Weights of a small transformer language model: 3 heads of 32 (1 for keys and values), tied embeddings.
Each number is 200 + 30 x the weight over its row's rms, rounded and kept within 0 to 999. Layers, rows and columns count from 0. The size before them is the row's rms in percent of the matrix's.

# q: layer 10 attention query, 96x96, rms 0.191, rows 0-95, columns 48-95
# k: layer 10 attention key, 32x96, rms 0.197, rows 0-31, columns 48-95
# v: layer 10 attention value, 32x96, rms 0.305, rows 0-2, columns 48-95
# o: layer 10 attention output (transposed), 96x96, rms 0.774, rows 0-2,32-33,64-65, columns 48-95
q0,029,212,196,161,148,218,183,218,198,258,209,209,170,203,180,188,178,220,209,209,139,252,219,209,203,238,269,187,168,256,222,165,199,188,215,184,158,208,189,161,233,284,263,150,175,211,171,237,188
q32,046,160,173,247,204,236,257,223,223,228,209,174,192,228,240,232,171,201,175,219,184,223,223,215,121,188,222,203,146,240,229,182,236,199,242,208,176,195,143,132,191,148,232,267,189,243,215,202,248
q64,096,252,245,206,202,213,190,176,201,219,153,179,200,167,159,230,204,218,125,180,222,202,201,257,194,114,144,263,173,241,182,182,250,233,185,199,226,198,228,202,200,171,182,220,148,178,190,219,167
k0,039,212,166,248,191,203,168,150,219,148,204,204,181,199,200,205,195,223,233,205,208,197,206,237,219,205,212,190,205,124,209,221,181,226,131,209,177,219,209,179,190,227,167,196,205,194,229,154,208
q1,031,155,270,159,218,279,229,207,226,161,221,197,179,180,153,201,189,240,193,218,233,156,184,231,219,215,175,169,175,212,210,217,227,185,215,233,223,176,193,195,243,235,209,249,234,176,200,197,253
q33,054,222,210,188,205,273,197,187,218,211,227,232,238,161,179,183,220,182,204,185,191,239,180,173,246,223,195,239,269,233,264,174,207,188,195,179,199,192,221,236,170,213,197,200,232,212,199,215,218
q65,102,200,226,214,183,161,205,199,236,192,170,211,146,225,221,183,191,215,189,194,176,193,212,194,263,213,182,194,176,174,210,252,202,217,178,186,262,193,200,133,189,234,197,227,213,219,178,208,241
k1,044,219,154,200,177,151,211,203,161,259,197,153,248,164,213,170,196,162,206,124,229,254,212,189,152,176,204,198,216,233,202,118,196,243,166,166,206,240,154,138,193,189,241,206,209,168,238,198,221
q2,036,215,218,254,211,226,256,188,181,204,220,234,178,198,169,216,173,176,201,208,133,212,214,206,214,218,161,216,243,213,194,214,174,184,172,202,227,183,226,199,155,148,189,179,231,137,197,202,206
q34,044,175,255,149,201,179,212,243,139,159,174,227,167,214,222,154,210,175,194,224,217,164,150,205,187,244,157,247,208,225,229,192,226,214,239,193,151,197,223,212,201,171,211,174,176,196,180,272,179
q66,107,209,201,196,203,171,193,250,159,232,173,181,165,250,182,193,220,197,209,211,196,159,183,140,205,185,175,180,229,189,199,254,198,199,209,212,167,217,191,162,220,209,218,212,208,191,216,164,174
k2,049,180,142,225,259,183,270,199,146,228,208,176,182,186,190,202,223,198,185,212,205,229,167,184,176,207,156,216,184,254,202,205,205,176,216,216,211,189,172,160,199,157,215,205,233,212,202,219,197
q3,044,234,187,157,190,191,180,176,232,174,207,212,214,188,193,208,209,241,237,186,163,201,188,222,163,219,286,213,176,160,186,170,222,181,252,175,191,190,165,253,156,218,234,192,188,267,226,215,184
q35,048,162,184,180,170,189,215,186,212,192,256,202,256,173,240,231,231,217,225,183,212,140,179,256,180,182,234,199,154,234,157,270,220,191,219,196,205,229,186,252,170,237,188,238,137,272,173,228,189
q67,137,228,166,179,198,202,199,176,190,159,272,207,280,160,194,208,181,171,183,172,238,183,220,230,185,162,204,243,164,160,215,206,163,166,179,181,244,212,185,233,198,157,200,198,149,215,180,186,196
k3,058,178,195,184,180,204,146,229,190,174,177,192,201,223,206,182,210,190,182,221,157,194,179,226,169,224,165,202,195,265,210,150,246,256,149,207,176,207,206,177,178,248,226,193,140,152,189,228,231
q4,045,142,189,184,191,201,209,218,173,267,244,189,269,199,203,196,201,181,179,231,174,187,219,141,194,166,200,172,229,232,230,214,159,161,127,214,222,221,215,206,163,172,210,205,231,154,181,143,210
q36,061,183,196,210,216,198,239,225,183,195,200,246,232,185,178,189,187,187,210,236,187,224,220,157,202,175,254,242,221,250,236,207,153,165,158,198,167,174,215,208,192,196,235,210,234,192,177,201,199
q68,140,166,241,212,212,216,205,219,184,173,143,185,189,230,153,186,257,224,189,176,215,203,166,197,212,159,213,179,202,217,181,223,221,220,244,176,189,178,187,168,171,240,213,233,179,235,173,192,202
k4,061,170,175,234,251,183,218,213,148,178,228,161,169,253,210,206,221,216,224,203,188,156,178,152,188,178,183,244,229,180,254,154,165,169,238,192,183,224,205,189,179,95,203,173,223,246,157,214,198
q5,063,198,230,132,206,202,181,193,199,168,180,178,183,192,191,205,228,234,181,136,206,227,194,230,166,241,269,225,164,172,173,189,223,217,249,133,183,222,150,195,176,247,205,193,170,261,191,230,196
q37,086,220,221,181,225,233,241,177,177,230,180,150,201,203,184,207,258,251,211,141,175,209,168,208,181,178,207,230,154,182,152,154,175,207,211,154,169,212,192,171,184,234,215,176,214,259,209,214,220
q69,130,186,188,250,170,211,230,172,206,137,180,161,189,175,168,177,141,246,183,189,239,245,230,246,201,166,207,187,189,69,207,201,232,171,198,220,192,220,169,169,190,210,228,214,169,214,225,179,217
k5,068,228,206,193,139,250,243,234,230,202,180,209,225,203,211,199,211,226,277,213,225,230,208,185,155,174,152,238,177,236,193,176,199,205,203,225,161,133,181,271,190,190,210,202,192,247,169,180,206
q6,058,200,222,162,190,232,205,198,176,158,183,182,211,187,205,189,235,238,213,166,217,208,205,182,158,246,235,173,188,172,161,197,198,220,192,137,179,213,129,209,155,243,207,165,187,230,204,229,196
q38,059,200,186,197,211,174,169,209,134,141,205,218,198,199,156,193,205,220,180,137,196,197,163,233,169,249,174,173,193,186,200,192,154,197,180,176,229,286,224,248,158,193,182,169,225,195,227,166,184
q70,129,200,194,187,199,204,213,188,177,219,176,216,235,179,216,196,219,151,149,206,201,181,162,244,141,247,158,151,213,223,201,157,241,200,210,146,179,213,179,200,185,195,234,171,250,191,195,170,239
k6,062,183,149,234,157,214,164,231,134,183,192,242,168,184,239,198,151,179,207,260,231,218,177,182,124,164,195,153,189,135,236,141,223,221,177,229,189,190,185,160,190,242,229,211,237,191,188,218,223
q7,059,197,199,228,138,236,164,178,200,167,232,135,196,196,214,253,290,218,206,178,199,187,212,184,148,222,186,228,210,166,145,200,219,204,182,188,217,222,193,175,199,242,169,257,170,201,170,182,216
q39,107,204,217,211,193,180,263,159,267,189,159,176,221,237,214,212,255,213,190,201,248,203,201,213,169,221,202,179,203,178,167,103,207,238,220,176,207,189,165,208,194,195,202,225,213,193,167,236,227
q71,119,159,195,197,163,240,187,167,244,168,166,213,223,218,192,220,236,235,255,198,239,235,194,177,229,163,209,212,202,151,190,191,212,232,187,223,143,180,229,182,186,187,163,281,187,235,180,179,171
k7,081,220,218,235,196,165,274,177,206,201,225,192,191,194,182,183,270,188,239,179,212,202,192,168,187,202,197,249,223,171,176,163,170,174,177,179,119,192,196,225,178,218,145,185,217,218,171,190,189
q8,103,192,193,164,213,254,162,193,124,209,235,236,152,178,218,151,177,248,187,231,196,167,163,164,187,240,225,204,221,202,211,258,207,179,205,187,223,221,131,170,174,228,187,195,216,227,216,197,212
q40,103,153,117,153,220,225,156,224,150,224,234,223,201,195,209,187,202,205,166,245,204,187,116,200,167,211,156,206,209,224,221,199,204,192,188,222,228,201,156,168,196,211,216,164,205,206,198,151,201
q72,101,179,191,170,221,181,131,264,163,202,237,200,291,221,220,223,195,225,165,211,183,211,175,152,162,224,198,214,198,221,263,187,162,154,199,238,232,186,167,208,197,152,183,229,220,198,196,165,219
k8,091,185,134,178,188,269,171,195,157,231,225,247,249,149,217,215,220,204,196,220,181,187,174,174,169,264,221,139,210,218,226,224,206,213,216,178,247,216,173,204,202,201,218,165,160,265,198,203,164
q9,149,231,241,166,210,222,249,190,207,199,201,200,224,161,229,185,227,159,162,165,153,160,164,168,179,250,192,301,192,195,193,255,195,212,183,171,257,202,162,173,171,249,210,219,174,182,220,197,249
q41,076,236,225,203,186,169,193,196,237,208,215,175,250,168,217,184,207,224,224,139,164,200,205,227,188,253,209,241,152,146,186,247,224,195,199,212,199,194,210,183,167,221,219,260,164,172,217,232,201
q73,072,250,237,222,192,132,216,179,199,189,204,147,185,168,185,194,225,172,150,185,168,213,240,221,144,232,182,218,193,204,206,163,225,157,180,206,257,213,212,216,206,216,247,161,202,186,201,178,236
k9,097,202,219,183,200,198,216,193,187,159,172,210,196,149,178,208,262,184,137,176,152,158,171,207,202,219,154,197,231,193,193,242,192,227,215,215,221,251,219,224,164,219,192,170,177,225,224,129,183
q10,184,156,235,199,167,207,184,166,192,189,254,166,138,210,151,204,207,229,195,171,231,237,198,220,203,237,153,182,191,199,168,166,202,195,234,157,204,264,234,207,241,203,150,219,211,233,173,164,234
q42,077,209,195,194,194,258,194,196,227,235,240,191,209,206,163,208,247,209,172,200,202,208,137,176,150,204,144,232,224,222,157,229,202,225,186,134,173,238,175,162,217,212,166,199,202,225,233,113,236
q74,065,211,181,205,196,175,278,155,218,169,175,171,155,180,183,183,195,230,171,192,230,227,203,243,161,183,185,208,186,138,184,188,251,195,164,151,166,255,195,167,203,233,208,193,190,205,240,160,249
k10,113,227,190,218,221,178,257,205,195,156,247,191,226,211,159,198,263,260,144,179,173,192,173,171,144,212,192,188,180,156,195,234,183,214,221,124,216,206,229,205,154,217,197,219,205,220,187,214,183
q11,189,176,190,204,164,216,207,148,175,203,194,252,186,141,233,225,196,264,234,215,195,199,170,216,198,250,215,182,180,178,197,186,126,162,217,180,181,167,252,209,261,188,188,214,227,174,213,195,182
q43,061,210,160,197,197,199,225,185,189,234,180,186,195,206,217,190,183,201,230,270,205,178,240,219,216,236,222,182,173,244,210,236,192,187,205,189,143,176,233,251,209,183,182,212,225,159,201,213,176
q75,043,135,133,238,203,211,143,206,176,241,188,218,185,250,184,228,200,231,247,193,191,219,165,147,232,160,192,184,152,212,200,162,186,200,184,195,156,183,232,185,201,159,210,226,168,158,130,221,138
k11,136,157,217,222,184,205,192,205,200,224,217,213,133,221,220,251,170,206,197,180,238,134,147,248,165,201,223,164,252,267,236,204,165,181,213,187,165,148,235,218,214,192,220,180,242,215,228,194,176
q12,183,177,169,181,177,163,126,265,160,185,202,146,198,193,236,181,177,227,190,197,176,187,198,187,229,229,187,242,253,195,170,164,229,220,217,176,235,250,165,211,266,216,214,136,184,191,171,194,224
q44,073,158,199,226,174,251,157,196,144,212,190,225,218,233,232,208,174,187,161,193,154,204,219,168,174,202,177,175,237,244,167,176,215,196,171,189,220,212,188,203,214,205,216,190,233,190,182,140,221
q76,039,170,191,207,203,114,153,210,178,245,186,173,241,231,204,222,207,187,223,184,192,181,189,150,194,191,157,246,262,172,233,204,170,213,220,225,256,208,234,194,238,218,206,219,173,209,191,179,202
k12,124,176,163,176,199,165,218,184,244,181,197,193,201,216,193,178,219,212,177,196,197,188,189,174,217,221,256,195,184,218,201,235,183,155,166,156,248,197,184,194,162,218,206,193,194,171,169,232,210
q13,191,189,195,150,193,151,235,222,257,217,226,167,226,209,280,163,200,176,198,138,164,160,271,218,175,155,177,204,204,202,215,209,218,200,170,148,193,202,194,210,188,178,248,160,252,229,233,226,229
q45,073,179,196,137,204,126,232,200,186,172,209,199,233,247,262,231,193,153,226,164,210,156,249,217,217,168,212,173,177,228,195,220,240,189,197,188,179,206,198,209,229,230,212,193,253,212,205,305,214
q77,052,159,202,164,201,182,220,189,219,153,220,195,278,213,194,187,224,144,199,123,233,208,229,192,187,170,251,224,201,238,155,186,213,180,200,228,187,210,186,214,181,253,192,207,252,234,233,190,212
k13,146,216,192,133,180,194,210,186,189,233,181,203,189,165,229,199,148,187,235,164,153,193,223,216,190,210,222,231,208,190,194,207,195,187,216,148,210,195,178,170,176,196,198,135,252,225,204,245,225
q14,204,188,207,174,166,200,189,189,167,211,203,211,207,156,228,195,164,129,252,248,154,273,194,217,213,196,244,194,196,229,200,193,203,213,240,135,191,246,207,243,164,176,232,202,242,253,228,236,207
q46,068,202,204,200,237,197,210,223,194,208,207,201,223,157,202,170,152,184,230,216,213,212,219,234,259,197,182,161,172,169,235,196,223,223,179,169,209,222,235,193,161,172,201,198,223,230,197,276,156
q78,045,171,168,134,182,204,185,213,222,190,219,228,208,219,206,192,132,156,261,231,217,187,205,196,160,150,207,186,136,214,213,211,225,243,160,154,147,220,223,197,141,222,186,183,208,180,152,223,172
k14,146,176,208,205,240,236,213,179,202,224,165,168,218,189,196,178,162,226,229,191,139,186,186,195,226,195,233,202,219,227,190,184,168,245,189,174,166,195,188,177,204,126,157,150,199,226,208,164,179
q15,184,170,227,180,166,166,218,155,231,210,154,183,191,220,129,203,193,181,214,254,161,229,196,245,211,241,188,167,213,218,164,142,213,162,200,191,208,223,193,191,173,212,208,145,228,159,206,222,220
q47,087,200,216,154,232,143,243,234,244,163,194,167,207,185,167,195,196,200,204,212,212,195,197,244,234,243,234,215,155,194,195,160,207,218,195,183,184,214,177,228,183,235,220,189,198,208,160,263,184
q79,039,203,233,173,172,140,170,193,226,146,223,174,244,164,167,174,239,132,217,188,180,213,210,209,227,240,240,207,196,244,191,226,236,239,164,197,209,217,220,211,222,230,235,199,195,204,229,245,199
k15,140,155,214,206,148,194,214,206,225,200,171,179,207,175,228,236,256,193,192,162,161,190,164,193,231,188,187,249,224,212,220,191,211,170,203,149,174,233,231,218,176,178,196,176,206,201,217,145,203
q16,030,191,257,198,196,245,220,198,172,223,154,187,171,260,172,229,192,198,206,230,224,184,220,169,148,227,189,193,233,182,250,230,215,166,157,212,214,170,194,222,176,214,241,207,241,190,236,218,201
q48,044,221,255,214,253,199,175,210,218,190,202,191,172,233,187,253,216,192,187,213,188,215,216,207,242,198,216,213,177,187,225,268,231,237,205,204,225,196,263,243,228,130,193,163,233,172,196,207,205
q80,123,191,174,226,159,195,210,205,209,174,168,236,147,187,212,213,191,203,206,216,173,202,213,168,223,175,198,196,166,125,209,239,207,234,155,175,274,178,182,164,175,211,230,167,217,204,197,206,239
k16,050,229,189,210,208,126,166,180,208,245,242,202,237,151,217,133,181,209,187,219,216,225,193,207,178,201,193,181,183,238,178,131,232,236,174,174,144,249,183,144,226,233,188,221,172,184,201,242,193
q17,034,210,193,207,226,197,234,167,195,199,217,218,285,180,223,218,240,195,169,205,157,180,216,209,186,231,207,213,227,241,214,192,192,198,165,208,175,241,115,261,157,260,220,208,201,206,174,164,215
q49,058,180,167,177,211,180,252,186,186,219,226,220,203,229,182,193,216,201,170,246,209,151,206,226,214,258,215,241,185,301,176,234,170,191,170,207,195,201,180,184,193,293,214,182,199,197,220,263,230
q81,114,163,183,218,240,157,208,228,156,225,216,204,238,219,236,215,221,228,267,214,165,200,176,129,187,251,223,196,234,213,222,205,173,162,231,218,129,176,153,158,190,214,184,220,241,199,212,218,201
k17,045,227,228,255,181,193,191,231,226,248,193,194,142,204,176,219,183,204,212,261,180,246,211,169,212,194,203,246,190,153,217,220,166,176,250,221,263,153,207,223,229,131,211,175,219,215,236,181,223
q18,045,209,161,186,162,198,215,174,219,175,196,158,228,215,194,206,223,215,193,175,185,184,210,213,121,264,186,198,173,125,196,222,186,208,193,189,178,214,136,189,137,230,208,150,202,229,213,175,188
q50,050,210,198,170,183,195,134,197,206,178,226,191,157,269,189,147,226,204,171,182,212,192,161,215,213,201,227,201,201,189,205,169,227,197,196,177,131,251,192,192,202,243,236,221,108,168,210,221,231
q82,128,208,193,173,210,249,178,239,170,248,204,219,151,225,188,167,172,182,218,224,208,220,181,235,161,177,182,163,217,240,167,170,207,218,252,185,186,209,233,225,223,150,193,150,249,179,242,165,215
k18,051,175,228,237,239,283,157,217,202,134,172,200,186,216,163,190,155,200,198,256,146,161,190,219,188,157,256,190,216,124,209,154,155,208,200,227,177,202,211,238,179,237,187,194,226,246,206,177,183
q19,043,220,223,214,172,209,174,193,236,156,174,158,132,182,205,202,161,217,173,251,247,235,179,254,231,142,189,198,161,207,202,212,249,235,267,204,190,179,256,180,244,224,192,223,167,187,185,241,174
q51,046,210,242,185,152,201,170,173,274,252,191,166,188,175,199,226,196,215,224,238,225,184,217,234,181,149,186,231,188,108,160,209,209,189,166,241,237,193,242,220,231,189,169,214,198,172,197,211,157
q83,117,198,209,166,167,200,204,174,206,129,176,198,173,216,196,198,171,198,167,230,214,172,243,179,260,221,182,215,195,197,247,202,180,173,171,196,282,167,181,192,218,246,237,232,198,184,200,188,216
k19,057,194,195,156,180,191,226,208,204,187,209,200,260,184,187,225,171,200,280,182,227,174,242,180,195,229,228,173,209,164,187,171,182,207,190,229,236,187,190,201,131,235,218,221,196,161,198,142,236
q20,056,225,243,171,223,214,242,194,176,179,155,186,219,183,195,184,228,203,216,158,170,170,190,185,131,261,228,218,227,223,180,216,203,161,186,144,175,206,135,211,164,232,237,160,224,231,214,213,220
q52,063,166,228,175,210,176,168,180,129,176,206,271,255,158,223,190,211,196,203,188,152,168,195,161,207,266,262,174,185,257,257,261,207,172,173,197,219,236,211,198,169,241,208,221,191,176,157,188,194
q84,114,192,172,252,220,119,252,230,152,255,209,169,251,238,208,227,207,190,217,152,174,206,252,202,180,168,204,192,209,215,170,182,183,114,215,191,137,195,217,230,231,183,170,182,225,219,212,194,236
k20,067,173,129,195,201,234,136,199,208,240,215,186,194,185,174,200,286,211,174,188,182,245,149,169,161,207,184,189,182,195,196,150,197,212,175,238,141,174,142,194,154,177,221,186,162,246,119,195,156
q21,060,208,223,227,152,199,162,217,240,199,221,199,147,222,212,236,195,173,193,220,201,236,208,241,248,120,166,191,201,214,200,203,206,236,185,207,275,183,260,205,234,164,198,227,182,178,189,181,193
q53,074,245,251,195,138,175,168,191,258,193,193,185,204,226,176,209,204,156,194,215,202,209,264,238,231,186,201,227,233,220,169,144,179,205,201,165,205,175,222,245,196,219,174,212,235,159,201,250,179
q85,129,208,206,203,169,253,205,226,216,205,176,198,175,228,154,207,215,252,200,199,248,201,188,160,237,213,183,192,180,133,184,201,231,282,224,221,178,230,182,180,179,208,172,218,168,195,199,199,187
k21,066,196,229,200,260,178,261,199,224,190,243,185,233,199,230,162,192,241,217,124,218,206,173,176,237,223,179,221,205,218,227,205,173,154,246,204,229,215,185,197,212,138,167,196,265,266,222,197,235
q22,057,202,213,241,189,175,175,227,233,221,237,199,164,213,206,238,169,190,193,182,227,230,231,281,229,131,187,207,178,239,178,193,196,237,207,226,244,170,258,215,213,197,199,238,212,210,195,203,174
q54,074,214,202,228,210,191,154,170,240,198,210,189,208,186,170,235,156,161,227,190,205,214,265,195,256,171,193,211,216,171,179,175,191,197,194,211,259,185,222,290,238,213,230,197,223,201,261,180,192
q86,103,229,187,215,201,205,177,223,277,233,211,147,120,203,171,180,232,175,168,200,204,235,198,160,222,203,161,217,183,199,153,169,234,275,166,204,206,179,227,159,228,226,245,191,159,148,212,193,182
k22,066,211,192,239,177,205,166,189,213,197,247,274,199,216,219,173,130,191,227,217,222,219,188,200,200,197,239,150,184,196,190,190,221,204,249,181,231,183,184,204,199,140,153,178,237,176,212,160,222
q23,063,207,197,273,206,228,199,216,210,275,243,241,182,161,252,221,194,214,185,265,189,198,219,211,232,217,165,214,240,250,197,157,258,164,227,223,246,185,223,197,216,174,197,212,201,138,195,202,178
q55,105,201,155,255,193,123,173,236,205,154,230,208,200,180,211,223,184,160,132,250,207,209,222,228,161,181,205,177,184,276,225,216,228,182,171,222,211,194,241,208,222,169,164,225,170,162,187,178,179
q87,111,199,234,194,182,236,178,203,167,245,214,214,164,213,189,160,195,236,151,208,162,164,177,155,191,249,161,152,237,243,205,239,171,226,214,177,188,237,196,143,181,166,235,190,161,152,195,181,191
k23,077,220,159,188,173,141,185,154,167,164,243,213,188,222,220,187,240,201,168,154,175,190,230,207,142,222,217,165,208,215,231,130,202,170,235,188,193,238,218,244,164,205,218,185,214,206,192,157,199
q24,102,209,240,194,168,198,257,171,179,174,224,152,178,194,215,186,225,170,154,152,158,158,160,190,193,247,181,283,177,200,170,208,187,181,182,198,248,235,251,205,212,235,200,229,192,211,195,171,238
q56,095,200,119,177,188,185,167,217,168,209,210,186,247,196,207,196,235,174,171,224,197,178,213,186,123,278,205,214,172,249,168,181,243,185,181,200,195,216,150,239,185,261,233,193,228,166,206,218,194
q88,079,204,123,166,206,171,221,198,248,213,187,184,271,181,234,230,242,240,218,181,201,229,184,182,223,168,196,232,172,193,182,221,209,207,213,203,159,188,210,192,197,233,193,187,194,205,199,172,230
k24,102,165,169,178,168,202,179,181,179,211,204,198,141,232,204,214,262,249,201,192,182,185,212,201,189,216,217,249,240,263,186,215,210,221,202,237,256,202,147,143,207,189,204,205,238,225,239,255,235
q25,136,188,166,216,201,193,212,246,244,206,218,138,175,229,152,251,203,217,262,194,248,242,281,258,196,172,212,163,199,257,227,195,202,212,195,159,198,215,222,240,182,212,184,191,170,195,114,225,184
q57,087,205,244,256,190,233,168,192,189,227,215,210,198,247,163,222,208,187,210,169,218,195,232,179,204,120,210,188,248,233,230,182,163,208,227,207,214,204,193,195,223,179,181,237,208,181,185,183,221
q89,075,219,240,211,176,250,240,169,206,152,188,194,183,154,193,169,193,151,182,172,192,164,242,184,207,230,231,206,243,147,193,223,201,178,199,200,226,219,175,169,214,156,233,185,216,222,172,222,191
k25,122,202,220,225,209,221,217,192,252,194,259,208,165,210,165,204,259,223,149,188,146,185,237,186,187,212,227,254,243,201,162,223,198,211,231,214,280,195,200,151,197,204,199,204,219,209,239,223,213
q26,154,192,249,176,192,214,179,142,185,219,180,211,223,183,239,166,176,156,163,197,167,156,152,157,247,201,246,242,203,155,193,157,205,194,233,252,197,160,192,192,218,146,203,210,233,223,232,197,225
q58,078,158,250,168,198,216,215,145,221,206,195,194,164,166,202,203,173,228,203,150,195,169,212,199,228,217,191,203,168,141,179,197,192,217,215,221,247,172,215,178,224,198,177,191,248,237,237,231,200
q90,064,159,169,199,228,200,167,195,202,255,212,205,211,219,174,210,215,215,241,230,232,179,184,165,207,159,188,193,172,195,203,123,206,211,182,192,167,179,236,231,225,236,199,213,193,222,203,255,152
k26,147,217,189,203,140,194,221,177,221,198,246,230,181,202,197,165,213,220,184,187,201,226,201,209,171,257,220,217,212,207,183,199,180,252,255,214,255,170,212,181,260,150,181,185,233,240,263,216,230
q27,185,192,229,184,247,188,192,162,175,203,235,232,205,204,196,261,202,150,200,208,186,155,231,201,232,238,187,237,265,147,197,171,199,227,229,212,207,186,174,178,201,199,218,147,226,184,204,188,178
q59,068,209,228,231,168,166,186,213,185,226,215,194,241,190,216,261,185,163,221,229,196,143,261,229,181,237,206,196,226,174,259,161,164,175,179,230,277,179,215,239,215,135,202,151,208,188,218,215,152
q91,040,189,229,202,262,146,224,207,195,159,156,167,168,214,227,227,226,201,221,188,181,153,219,216,237,194,233,181,170,209,261,209,182,172,184,218,151,178,198,199,176,215,183,173,227,197,171,218,191
k27,132,183,221,203,227,226,194,212,188,235,228,200,219,126,225,176,206,179,268,220,200,180,239,272,191,203,206,214,207,186,176,208,212,142,212,160,199,165,213,186,185,202,197,205,228,187,211,190,197
q28,186,250,163,210,179,175,218,198,196,188,203,227,236,179,224,182,225,194,168,180,203,209,189,225,187,212,220,221,289,220,134,197,192,184,184,251,222,194,191,197,257,230,212,201,273,197,228,184,132
q60,065,186,171,234,190,210,212,155,186,201,174,202,203,222,229,224,225,183,201,156,115,198,200,187,137,243,193,225,252,232,144,209,173,180,166,215,239,215,225,231,247,235,185,157,221,163,267,150,235
q92,033,233,174,233,228,171,222,191,174,165,224,179,202,199,223,249,148,183,208,192,175,189,166,199,214,175,197,190,259,177,202,223,206,203,221,247,172,189,210,238,224,180,160,204,229,217,266,180,224
k28,136,188,191,217,181,170,221,232,220,197,189,168,201,245,196,186,144,153,194,206,195,173,159,213,150,236,189,178,220,184,203,180,186,240,223,215,256,171,180,155,236,308,225,223,191,190,206,208,206
q29,192,184,219,196,195,152,199,177,211,227,133,174,188,165,169,271,206,197,228,275,168,184,222,201,162,192,175,169,208,215,175,269,236,178,201,214,218,216,192,167,235,195,219,192,182,228,230,171,216
q61,062,185,231,192,186,230,182,162,193,245,157,182,248,211,245,275,232,188,194,211,190,187,231,226,231,191,162,184,215,255,165,221,195,209,225,211,211,166,240,222,240,220,208,181,259,212,202,197,217
q93,048,205,190,215,224,114,171,256,194,225,205,207,246,211,256,250,219,199,203,183,162,191,247,186,219,229,238,210,211,240,201,244,165,183,219,232,217,188,255,158,241,198,183,176,245,209,246,171,180
k29,136,219,185,172,179,122,174,217,205,178,132,169,242,164,235,201,159,201,219,219,181,193,199,201,206,176,195,285,207,258,209,175,182,198,171,201,172,188,199,226,150,227,222,189,174,198,169,173,238
q30,184,188,180,161,257,179,194,200,176,234,225,219,182,209,187,178,210,172,218,180,152,223,194,253,152,177,243,170,185,194,234,217,156,160,210,194,202,196,192,185,216,188,173,191,185,178,219,160,235
q62,058,202,221,158,255,162,198,198,189,153,216,180,241,208,205,184,199,143,181,202,195,180,202,225,176,213,225,170,137,224,195,195,160,157,238,165,217,207,177,271,216,199,192,194,237,182,189,216,246
q94,043,200,203,162,225,163,218,232,168,105,196,233,250,203,217,165,222,176,160,185,132,183,203,217,251,215,240,167,189,184,193,206,208,145,214,223,183,209,225,234,191,245,165,164,241,244,188,193,210
k30,134,165,209,175,185,185,232,230,210,209,271,178,147,191,181,198,204,217,247,206,111,220,237,178,164,165,212,155,174,193,193,219,190,174,211,213,192,206,173,225,231,204,221,193,224,198,224,164,213
q31,175,188,140,214,209,182,232,148,199,211,162,210,156,190,184,176,239,192,147,174,211,178,258,195,194,173,194,210,220,157,198,194,248,192,133,195,200,180,172,212,206,195,243,216,182,202,241,168,134
q63,105,185,213,200,174,256,147,156,161,218,176,199,188,216,220,222,217,219,201,191,200,221,211,174,188,166,208,191,237,229,185,239,208,211,171,201,191,188,233,212,227,180,176,219,227,179,228,142,210
q95,038,160,164,148,164,235,156,166,187,177,239,228,213,198,189,209,189,183,227,174,242,209,209,174,201,126,207,198,184,123,188,233,214,252,212,193,236,174,193,193,168,264,173,217,194,201,224,143,195
k31,131,209,191,196,223,193,176,139,211,191,211,179,224,229,205,208,209,228,203,190,200,209,207,209,303,172,246,245,178,187,195,202,179,164,211,195,157,201,185,221,233,163,270,175,206,182,190,202,213
v0,098,178,176,210,238,164,193,171,180,161,184,193,174,166,245,187,173,223,202,169,178,130,236,219,183,191,256,196,232,163,206,256,286,210,190,201,241,197,160,189,237,203,191,235,204,249,195,167,185
o0,099,162,169,168,214,163,156,167,160,149,169,171,173,186,212,169,238,270,229,155,181,158,201,214,201,164,234,195,185,164,223,174,263,227,221,227,225,142,173,249,196,214,190,146,195,204,156,180,169
o32,086,229,239,207,227,218,231,182,200,218,189,163,224,219,160,181,179,191,184,230,233,238,146,200,238,225,155,195,222,213,196,155,209,298,204,231,149,167,187,193,221,186,229,192,176,202,237,176,195
o64,109,203,192,207,208,124,206,228,255,234,204,208,226,230,224,214,181,209,230,192,206,209,265,218,190,197,279,205,155,224,215,234,150,130,183,165,243,211,189,186,251,225,164,202,218,221,189,243,204
v1,092,273,197,249,228,233,292,209,165,199,225,257,239,195,228,200,233,172,179,193,186,181,188,190,232,209,191,220,203,195,214,245,232,209,195,197,150,179,144,205,187,242,198,193,294,203,213,191,177
o1,117,283,194,213,224,232,270,239,174,210,183,226,222,202,211,173,214,186,234,221,219,174,188,229,214,229,218,217,212,256,151,147,211,201,205,206,155,177,161,217,199,272,219,216,285,199,243,187,222
o33,069,168,201,176,145,191,150,194,174,158,173,191,191,177,214,202,206,217,159,168,141,243,236,201,161,196,190,141,195,204,221,227,213,197,146,167,260,209,242,184,191,182,203,162,123,205,186,212,215
o65,098,187,207,213,217,146,240,223,247,227,208,247,251,191,216,230,178,117,266,236,236,209,216,241,205,210,208,258,201,194,221,172,198,179,236,226,162,205,176,198,225,221,213,223,221,218,204,228,184
v2,097,229,202,173,180,212,185,271,197,187,202,199,232,227,183,242,249,172,179,213,171,275,192,146,178,218,226,185,228,238,235,192,225,164,223,177,218,249,184,158,176,156,199,187,214,163,162,179,217
o2,121,219,192,223,173,221,179,200,233,184,174,245,215,192,120,265,197,201,188,216,189,280,233,169,168,154,219,171,235,225,178,176,230,178,188,241,224,258,176,212,154,207,220,155,209,223,205,175,212